Weights of a small GPT-style language model, trained from scratch on English Wikipedia: width 768.
Each number is 500 + 50 x the weight over its row's rms, rounded and kept within 0 to 999. Layers, rows and columns count from 0. Numbers have three digits each. The size before them is the row's rms in percent of the matrix's.

# layer 13 attention query, 768x768, rms 0.1, rows 11-61, columns 384-511
097:517501484509449565530531452521568460480455438432506520525567423537538422640596566456547443503488544526486504562572530470513416515577550598546482497436432502590372518526502403471397536491523535566594579530417574605495461459551444520546471470570569485534463480415560522517441432522512524569487489580532493527434400440515426451495448371527543469427587534421402533553571565546545470477497
097:472476447520519510430509516464638454477537466503435486483441565502498520420440566542505543449504407474581524378477402491421514517506460522520459505512452490527544530526424522461571559526518492508510493490520485526513398471496482508516444462549438474543549488446445484514494465530452489519390518446559558493503563506539469508445448511480457457383507507482546433416584407444493509578443
100:501423612448495496466566563498522500488460487476545479502517467590501410416453542495523420416501499404463431524523462483510505473471534583588530505500489540601605451531550463555505481609539552495417445467484520505448538517509449496562557445466510578493417484473465550497454453500514594450547477533472511464479489495420557455462529503461503541479593540464474525423500557451518508523362
100:419504533536513539492512518507443505507589423590469555509522494538447513529512575562448459482468481536454478456553562513514556515486526519498539510543580531454538499488550443450558530462437512493512488422465470496437591443534433509567553454485487570433458453470524522544515516526534491514505410558485553506563512597415492516548467473503553604467541433488562477482418467470489385537541
098:480470475617511444486522383526491499507492511507461564510554528520502597563495476406510386475431526475390520454401516488586399446484449471525487501456539456426498548563493549495491452448539504445446516484448524467680535513402464345473418509535482492537471481451520500459491537532412591533434479501532575467429543412459447523378459551522496487552400479527504532452449479509577483570487
100:489513497567561479450477518469511524574476530507467581499564549544511511437571524541451491511513413534488487557529504520485568456536467465581552552443530459495448547495469467439436456594448484504592550481518504534495434494532421479452491412444525489532462475474516468529618480438560461498520534518558468502583445505481425470441447451361519556498488478505487551467480421561539487487434
096:440562417548490550558457479471480511521464423490505459576451588495477458500560465514423562522634493476502491495518483467548407504543542433581502485512547562597552398581523498504488505503479522629535519546562572569547492462480479441381478548493479590468471444515481629541511548528491526543524442475574492562489519489520476450414586493508450588497462515506556525523513466475559500414439
096:523545496437505533466588401553519492638519530568483462472437452557587506469572433497502510533524440430455516538543473457453444458502550423589510506431489518427514511529577506478547571542447541496541481501409489502582499531559430513437534463477456571459510472502564459364568523471468503566490533453467534504496456472504563432550510420465502572494539602520554497455435514499572510506491
101:535483477477584524533522424501511565440471542518467534517490474439592462538597506511517482504578533463521528555465460466475534475545481496558511473417539468587497521459582506477492571566551501465533545613411479500467475479509423476475513454557522504497541487519522425541512497518446475571468462504444466429452403484528444527463405546545505557556485586500539576508551544503321484414564
096:517415480399437428523416491576557469437499393470502547347548531546434422636427553541529481446549508545456482445500578550536514557471523497515484540567542675517449543479452452532427473570528491449488422524472464584468548542495513475458566605460440367535485556510526482444541541544529485548482429452496442567507484467525442491494521516493518551531423547455493463584483472432506514481513
096:425413519436485475433468509464492438434469413439457545556447515527487495453575471468557520448358532508477661407479428487514493515456608423496548541503528451514570508484582517488520457475502489407537474439499440536467539479449463542530421523586459593411524500503476565557406461507564504528565541566504475506460491461564407565564530520516468497519436532467502477451527538512435434476439
099:603546510509445501470565560496482488476499462528566482468502614490550650452607420540511510490472512468564483585533473434631587479515567492547471407520503534494440540462523442536429415586408458562459447541381482567504494569549475487555488504500536411433522539514452512579451542477552469561560507494568503471532509479498478499475478466469383511426495544478484466470643455407421640458480
098:472520553445516613521579522580434386532547450450364469539376459504478533517517482552604477371545476411496529593536456475491582496497440495509462492450549481432498475545544517566457505555521445562561525454458534540475524506489470563554482469473396535490504490432475580561431560449457516475483472496493457443455439487438508469486532443504484475530505492469542496573443473514499481464519
098:415564554464473590521580504552431533476467557503562460519561592417487532488534489567483451489556399503493421529487526530498517420506502576544523549531584481600482543515429516470527520515546461548541430512396519482495578461511523449573543414535424511423472542590404550473472459474541456518562478424509470401618575537425545469510453443611457451598546415534536566535564492506475536485457
099:518567543484500520426480484464526489433464511556505457516422540463615600516541498447541527528539589443503519576465502513478438558526525564541521506557564501571583414497516456554489465439590423492612509555444468425532473476478554571433581569581545537551629449444499401474545554481483454496495622517517463482503482369495483474497480514511480446594482430430452469432568505452520501447508
103:559476501489480499551499476474514562392491574559468628471457537466529448549475591437433492534493527445531565530496547460462483534523462470498534471498546425460511493437464433525429460473526469553543510428516559582412498574525493533482535562458458477415455492518515520486501468442474435503484472436512394495542647489449434479537454498593477554577521507562520412465574468488527520542523
097:448489463437575444483488546515492484512459498444434495563548506494523475573463442417454502637465483451490525533452446481508552416525495563540479559597495432464524496382465575428585489447475584481533496517446592545544464539493439498487526564528521557459546470425525535530492451535454527524500527523433457529539501493484564455488480420556522524520495574436487470504508478523570509419535
093:558517463506462487552482542650488412521502567460488554557499502488522459582465500539508435531506620432514461594546437504642545479472476489492551480487542508491489474466478465533500461466495506468442479502480506540478476481466521584533447496423585579487497411530589537503503466541476423438603431542555521506492517491598505474407508450507462433547449445540478561563521408463481495583543
097:447663463555470526518514510546508538453531430564516396498467548371458513485428530499465520564488456545495490488445495594487522546471540465475462501610536478530484497416472651535482499474523426483491522497508483428475423423496542444438468599456507450484438474595411536576467538494488536472503465513513489532541469461519594440479511495457439559509411524508409538449473498481553535510605
096:479514542588516452413501475539490440531415529542494540515577476544343508501500518527462512548468422463516560380524528539516481517491512565516594480565467494501524515470510527458510464539422430567583437462497441543433503404506538547537399572428600470520390610621521522529418586544447446439513420486529470579446469569431433352511464499396498531509533527482582448493497521481518493538447
097:386494434483555545536469530505488486456454485538487508560488463576572477335478527402555411457486477486506540496526433506475526446487529432470511446483617436546476483517496535479449529550538473555498459543436438488474467522506539528560449628523405567457476522527503509535476588445451469505465531589526460451590518467492497435492496546424468486519557528522528495555547608550547556507417
095:481520507481567545495416459476382522507451462549436552550446501561552584432508428433583528443443455538498506578547510498512561474434494470576511418558472592443450434527515522475440551425531444489468447442492531538546461518524416527577487574462534451437521521435474563557479534409541476462454535549523508531522515474481551470518507515446475600458503475470422582494544472551419511479472
102:582532511456493489440540604459500482505589520519494546491515478487510586570515427509449519531507446573602518435528496565465470541506558507476492378507580391508526539475557437463621463494505479467443461552525488547447540480407488531530505417438531474479392520577523512483489574452512525483473529592458507443552501403536458538587526588496530496481463492479516525406472493428569540431435
095:525502328533452533499436473567487507390431518470469522490430553460527471466450349451456496504539549512456506490437603409523415505548566478486481507621429479543369448480551558587488458514511520508497485653526517505483455410521519501532532533505475538557485520488504587524528472562485618530667514490387542486555484466590492562468480573495464496547385514466505550509522534428459532509480
095:546457557445457560463472485526402465592547474494429498558412527435422415478564486581441465523397478504462517541541557523526487450495500414586525430484502535476493457427439570497548530579525570476411460513481487514541562494535440603458432456533433559506503446501501505518513438505456539468440512483538491509506365599482467473487462403490502469440453607422535507527569532472474560558547
096:526443555411491489508461465567442441501436511534428468524415521465501519526487484512517453482486505579519498545523446509547544503496552560483495495493490464498452562446473552518498420421568482420477485524437450519436490482579520494504501454585475513405645496497440467535468512526518480406591440519576582471519483517497504583478444500478476552463518521487548478476442561456509593512486
090:443507579467412555564470510558467415505444493451578491469521488591495502472425521515511462529459504519572501512467532529582507464526538500510378521551484473453434550486611457538603530528537552540421449527473576502454474490536491423495530506509404608545555528495450438477520549497466406534580512476445501499526541578482372486576515528628511532437560561471505476546583607559488468427564
098:457470474540491445525515521501536497402574535508650561390561536383569488548497491417496446601545430526408464529575519531571470545493483580481492452559482538487526430546478534476589409507491430510465437532577594462517467535486516576438459512549543452529486518453517442568498567443401547518486496532398472465505417497449395448353661546487527538581511442381449538439492399619516469513478
097:570484486499449511534475475528549513515481518532469527549530495450442513554474556517556481445438474467509463505559483470400480492582448580553504521451524509484445498558520459545414508458457482564614517452430482459517415528454468557515566512502472576434435566614521552450515496365514505478537596504489544576509520461516550480483501616598503601520489392481449533554522442503464521602411
099:477474438528431483499631503465537480516458559424475586557506426500402457510522537507497410563419503506527592424514520498484528506481496437512485492459554505413575488553524574503546407479442589451527526451442475436523589450505481459506548500438437530540445511471518445516510350463483506477503528492580450424512479464504545408536510579581524503557466604494451499477511468394440475517449
095:485551536540487501513467468540512518464557493537514529481618539568431487506490546593421492415477453513559457414495420500540529522453580467377447448477477542564535512508377445545500516527477508502549522450521417493416453501539434511571498434607488506452455385435465523431613432457541520453552419526537493513533401474549447513503521451555431485533416495499450499447467490537532467555555
097:388482492522497507501489582505514450399486548522507427462434503525543404584490508546524419494440558492445380427487462480475549521538545469410509488537501448468553481415528504546533443603425488514496557495538418550450469459589588450517482526535497496456478499433574541527512589539530441510392461522446457595438468617500489541486436404516478493344592500493597485557464449499528582502566
099:448490402483491448552571507548514493561476530445519475417471501476564508561476493540519540477517439538539489551523517555415436416466446544436521536526491454438493502580414439463478528602492526479519397547509463490414478664477487621590458432560434470574454410432473516550564447551443466442447511436414443480539504560431491543534485499488477498479473502418508416453541437391468490386476
096:477515473538486480505458535472449453395508450472551481464494420516536579569457516470558457492484636512519477499507485521604498525503508511466533394555513453545507439498453517483590486437526575531521570482546462506486431470465527495567512496411536490503483456549435531538455510515510483484505477561468549546517515590490506485487573493522443524493467444521516545463501507444519435494479
098:415462529499463503421425522476491503431511511548391441593450462495557484469483440491514477492566435430479527511503563412493543551501563468538581495588556533549538533586424541497456512561555584488416459423492536528539466425481397475431518485514464466533499502457534451481505476510575498464568405466572500456581553437586432532461567474491493524609481467528481491378474478484428511462450
099:553494469443526521450503431477488421493444540483460455489505557578448457542539431479518499484514472461581521426566457507537522551430419554560486499501335458538469527420347488517486518546473456512482420565551497499507421468543540528486526604519558498514444542420498539434434553464611533458457466473609508477539486582465448485474505461449540418392544504536498483500455420567540582518489
095:535544533406556593519449462547474396503504549464449551458538518439468516496443468577487466577448508578495502518559422551479545462499496494412494408507438563497551474548508466497542451423514513462570472545454591474397479533600391413497471492406469533488517429589535560471574447588547470464544539595443473442476498527464546536472511443415469492459521517438584549576519477485494525486598
098:401620502471452521469549492517499516538489503574443483485552579564600517549453412429451528576520631570564418455492499429513475432540479457528525453438496488497553500518567497484439510599489472466424428458524507533485509551503486514571518552539483458532543487586524453450458513520444383493428459463388482451557394553515496535555466577501456469532530463494451520474574534577594567552506
095:463489532491490519442477553491462470569496513412497458525494529479486520432543517557525517408537603431527519528432391471625486504600558491468475496522485428528569548543458511570343395405594520527577507499414521521525544570500509543498432519475495539554491522558450402472510440524511479516538493512431533410476541417448505440445569523654474488518450546511552497535491494408515436483494
099:537448471563488445521530490552402522524467452463436465504457486514544544502571479456451571465630480486458505549459462496486476597467476479467405544543473439482435502433483518530519516435527485534562648520547473434552534498568484571502435515602492427486494430584496560561484495454468509448487518537690472529488527562461518438439386465599478491457399518573436506590460407528534468430502
095:403460461525519557501537572449485485523531491468478482440462465420512406525542559563537530507510459523489496523603492515472510438581452532472524491441437587473553484517467474463546450508553431566594446494486541464418601540508419600508544560386391480557483508540531565497511516594406595492510511459524589475508525442458508442482409562463459618505505566499489490430480541503483448486466
096:519476563589555435470538512372503461506600425414499476485527422432501571516536612548477562438436550407466472449477445533525511545527462525516463481436406533498364487462484453468425460538549517518562509469568464462473457489484578476553426540587476459516618463451460441559516541518445484374510511489507542410469572496563486498491479560478563496445481464476519559550518566541428515470423
096:407533476463660521500579509633544435539504546509483553485521485509410444518424439604462457486517461498581547515507421567496556493550490501508576488492453431450460522532502511575471482553480497547481444547462484415539567471568509536492419426494459546561516586471479557444546407463492450552552574500516448510475437472477516530502431526421537498402523503460587427443442606459456466617472
094:441497512521520454504487460525478509490481480513562422558551515497553440510551472413459513492451514528571367448413569426542599540472383473457547454469607569451541451379452634514460506467534501461472401517407489562419480529500528451500504524498493470524552545513486544424526462519505540499524477420492525514586455511369487555503602526458549502489487466504458563467435469526501577557364
097:464523543478547441505552516498469440505529413506475505557486507493460567557648481518505553483491558483566500490591442594600437536560472465547581448585509536444435546601579449500566528553416453553561559536508397528597501499574437491414563463456514493524540537311534520453486577480505497452484424587466409447534455527472471438482458602576616475450520478431452543482483496429533489618614
095:497621545449507515507430527505480567573624487433533383515565621497511556523485489574457461408455536495422519491465539529553440535483407534475432556539471476465416549456571440436492555548524529520463528523546541521439557574514466532512456553508511488523499536483581451474504556543521531504566592455537522537548444563428558498500545443543474526499470538516493467455482544431469429452459
100:405470535418482477545353571461399373508434435485483494498544509526540537541476466456484458569489493537542470499472515495496520486514495503487519448602454581509471568471600507490469519484465563472479491438434566535511451519483509538557582568536481481454410524554481455476472466495482472484555590546589465510466450590505451518484529555519564482468516438558435497568535536452504476529524
091:493451531514515521543451552445565592553503470385568449544531529460469433417518515450568489441462474488516544480495443505491473472489414475605533542452489455621552445529628494489516527481491442503425519501540501542551427553442543530442506528473494409483526526541532528551549514509504527438490450496500490517505502449521562605431609449505487504519432537513509458493410468494553541443571
095:517519497476477525572414500561508556486468549546498529518498519502436524569401551378431489447554375521447537530585519474486500481533468538443516557463469460533373545511569487518480446510536538505459567495445574443447520463505529451508550495489585554535549515499577473480546566472463511482509530437479515492506513587522478494511480506434426479473517555483557466555440530470441460577527
100:483523414500664465567385493490545483547468464490498568439447409584543505504519552459510536487434494488413382528484556525456527545436459521522540518484444521498424514365524433440480489466497532508542436530536510586527460539528502509523540489533549517527525484492513504515515492516459489467581495567488485513544512509511522491503485545502631487477534477493533565403471594596571553565439
097:618471554517506435502487530419597477557521505499448516518531570499411613584499384449557515457509510567547421467505423519546592456540527519447437469490498513558548561511535532483473424546653534496493564444501502534477476511500448448528444557491513548598447371533562514372533580570453511478562454515428517545513570519512519500620433433514606541420482506562566572520548486465446491590487